From a checkpoint of a small transformer trained on Wikipedia.
Size: 12 layers, width 320, 5 heads of 64, MLP 1280 GELU, vocabulary 6785, 19.2M parameters.
Architecture: LayerNorm before each block, rotary positions, biases, untied embeddings, attention and MLP in parallel.
Training: a variant of Muon for these matrices, 1026M tokens, 3914 steps.
Each number is 128 + 24 x the weight over its row's rms, rounded and kept within 0 to 255. Layers, rows and columns count from 0. The size above them is the row's rms in percent of the matrix's.

# layer 5 MLP down (transposed), 1280x320, rms 0.0221, rows 121-124, columns 160-319
size [ 97  95  92  98]
[[100 127 129 129 122 127 148  79  83  86 138 143 141 138 163 104 116 154 129 119 167 113 143 157 129 148 168 142 115 104 206 135 143 136 160 136 110 123 188  95 133 105 135 122 119 161 110 135 124  94  77 143 137 198 146 175 125 113 138 163 113 136 153 122 106 132 156 135 158 170 105 108 119 157  86 110 117 103 143 120 103 121 119 123 144 120 135  79 106 130 133 131 113 117  83 161 114 159 189 133 103 116 109 105 103 106 131 120  85 138 138 147 166 137 107  90 141 139 130 151 121 144 115 130 134 126 101 172 115 121 129 121 115  99 133 183 133 119 148 139 120 158 150 119 152 118 134 156 137 151 113 120 144  57 116 148 138 142 105  92]
 [186 156 137  81 173 120 121 159 131 143 152 157 138  82 105 101 137 157 162 168 141 117 125 135  81 136 101 173 107 103 119 125  95 173 140 140 110  89 125 128  95 100 156  80 169  98 170 147 120 130 127 109 132 115 145  95 113 120 125 105 115 119 138 101 118 121 129 147 164 127 112 128  82  93 133 106 108 112 120 155 114 112 120 124 121 107 144 125 127 138 118 108 137  83 177 111 126 129 133 121 178 142 142 138  84 110  80 162 144 164  67 142 160  74 127 144  89 154 106  95 122 136 138 116 115 132 173 100 168 127 112 134 166 115  68 120 155 133 136 157 131 159 130 106 125 118 174 102 141 103 146 114 115 148 123 127  96 128 143  86]
 [148 116 138 174  96 142 144 149  94  89 140 110 134 104 104 121 160 155  97 100 141 150 116 116 152 149 117  98 136  91 136 112 129 138 117 153 123 104 101 122 131 146 110 111 123 124  92 143 140 158 106 106 116 139 104 135 123  72 138  81 164 127 118 162 107 126 118 135 119 111 110 134 114 131 162 150 140 132 166 143 122 140 115 103 154 177 145 123 173 124 127 120 135 102 140 155 103 105 138 106 116 149 162 110 174 121 159 136  67 110 144 109 114 137 132 116 131 107 181 123 142 142 139 113 138  98 109 140  77 151 128 123  76 142  88 170 134 123 161  96 164  79 129 142 124  86 127 119 103 154 118 150 109 104 139 135 159 120 171 155]
 [ 95 104 157 141 148 123 117 109 152 140 150 128  85 117 121 136 146 149 124  85 160 114  74 155 137 185 165  98 132 124 163 109 112 133 165 166 120 127 144 135 135 109  93 100 143 126 112 151 143 139 164 174 130 142 183 144 138 111 126 134 141 146 116 133 129 103 127 169 143  88 137 105 125  97 112 108 133 107 126 125  85 114  89  92 121 139 131 153 130 140 126 141 165 164 114 113 125 190 123 127 129 101 172 127 139 152 117 157  94 142 134 170 102 108 138  90 126 104 138 139 131 141 147 133 143 169 100 145 135 147 150  92  87 140  96 145 142 145 150 131 137  83 157  67 118 125 137 117 144  94 127 129  94 114 104 132 119 102 141 113]]
# layer 5 MLP up, 1280x320, rms 0.0849, rows 122-125, columns 160-319
size [ 95  95 102  97]
[[173 176 135 156 100 137 122 131 151 136  84 190 156 112 140 123 131 129 158 140 100 168 140 161 146 126 137 127 147 110 147 116 152 141  89 146 122 110  80 152 142 108 102 134 108 138 135 112 136 133 122  95 150  99 150 111 131  90 145 115 116 137 163 133 113 128 123 125 103 112 118 156 119 130 178 159 138 164 146  86 117 145 159  94 135  82  97 111 173 146 160 109 162 115 136  93 123 155 161 114 163 144 165 130 141 127 125  83 160 117 143 126 151 125 121  66 115 129 157 113 124 103 166 128 131 105 111 125 131 102 116 103 112  58 141  97  97 109  94 129 139 123 169 118 149 103 118 134 135 115 143 150 114  80  88 163 161  91 103 156]
 [141 123 173  89 178 143  83 119 133 160 133 147 132 114 167 110 105 160 129 132 139 118  99 172 113 111 116 129 184 117 100 111 125 124 129 105 143 121 110 143 114 141 116 163 167 128 130 135 146  95 130 139 107  87 131 143 140 178  84  99 142 151 148 113 103 133 138 136 104 116 141 161 136 140 102 189 121 118  91  97 144 175  88 142 151 153 105 114 113 136 121 113 106 160 127 145 127 134  97 160 130 125  91 174  73 104  76 130 145 165 131 148 130 105 141 109 116 138 128 123 106 136 193 126 110  99 149 143 124 141 127 134 114 105 158  88 110 173  90 130 127 127  96 114 116 133 153 145 147 142 139 109 139 130 128 147  92 130 149 131]
 [128 168 134 109 126 143 146 118 106 111 112 146 112 170 152  87 109  88 155 158 117 122 139  99 136  97 136 119 154 129 131 118 128 117 131 117 129  95 121 162 157 135 129 151 120 151 123 125 119 131 109 107 137  75 126 121 112 106 168 131 159 194 163 175 153 168 137  88 166 157 106 133  82 142 114  92 114 110 108 146 154 122 164 137 159 154  92 124 153 140 140 149 129 120 102 162 136  89 129 142 131 158  93 143 140 126  84 105 153 120 103 125 168 111 134 139 119 148 104 138 166 128  81  98 134 116 149 136  97  85 117 135 116 138 115 158 117 118 100 100 117 118 186 181 121 117 129 138 163 115 126  80 123  95 134 164 121 121 126 103]
 [145 145  94 154 122 119 130 122  85  93 122 131 129 124 129 105 146 124 112 143 151 134 144 150 134 132 133 142  85 163 134 153 109 119  85 102 147 121 124 162 149 139 167 112 122 129 114 130 121 144 131 111  94 173 104 138 145 128 137 147  79  91 125 111 122 142 160 156 128 106 134 160 122 138 133  83 154 119 105 110 135 126 153  98  72 157 180 157 130 114 124 139 107 119 127 102 149 148 164 154 117 136 186 105 151 109 125 121 165  98 132 116 133 110 145  93 139 127 143 127 116  85  74 132  95 130 165 131  96 142 151 118  98  89  99 137 101 123 133 130 146 152 129 109 132 106 169 124 151 150  96 115 102 175 145 145 130 148 105 147]]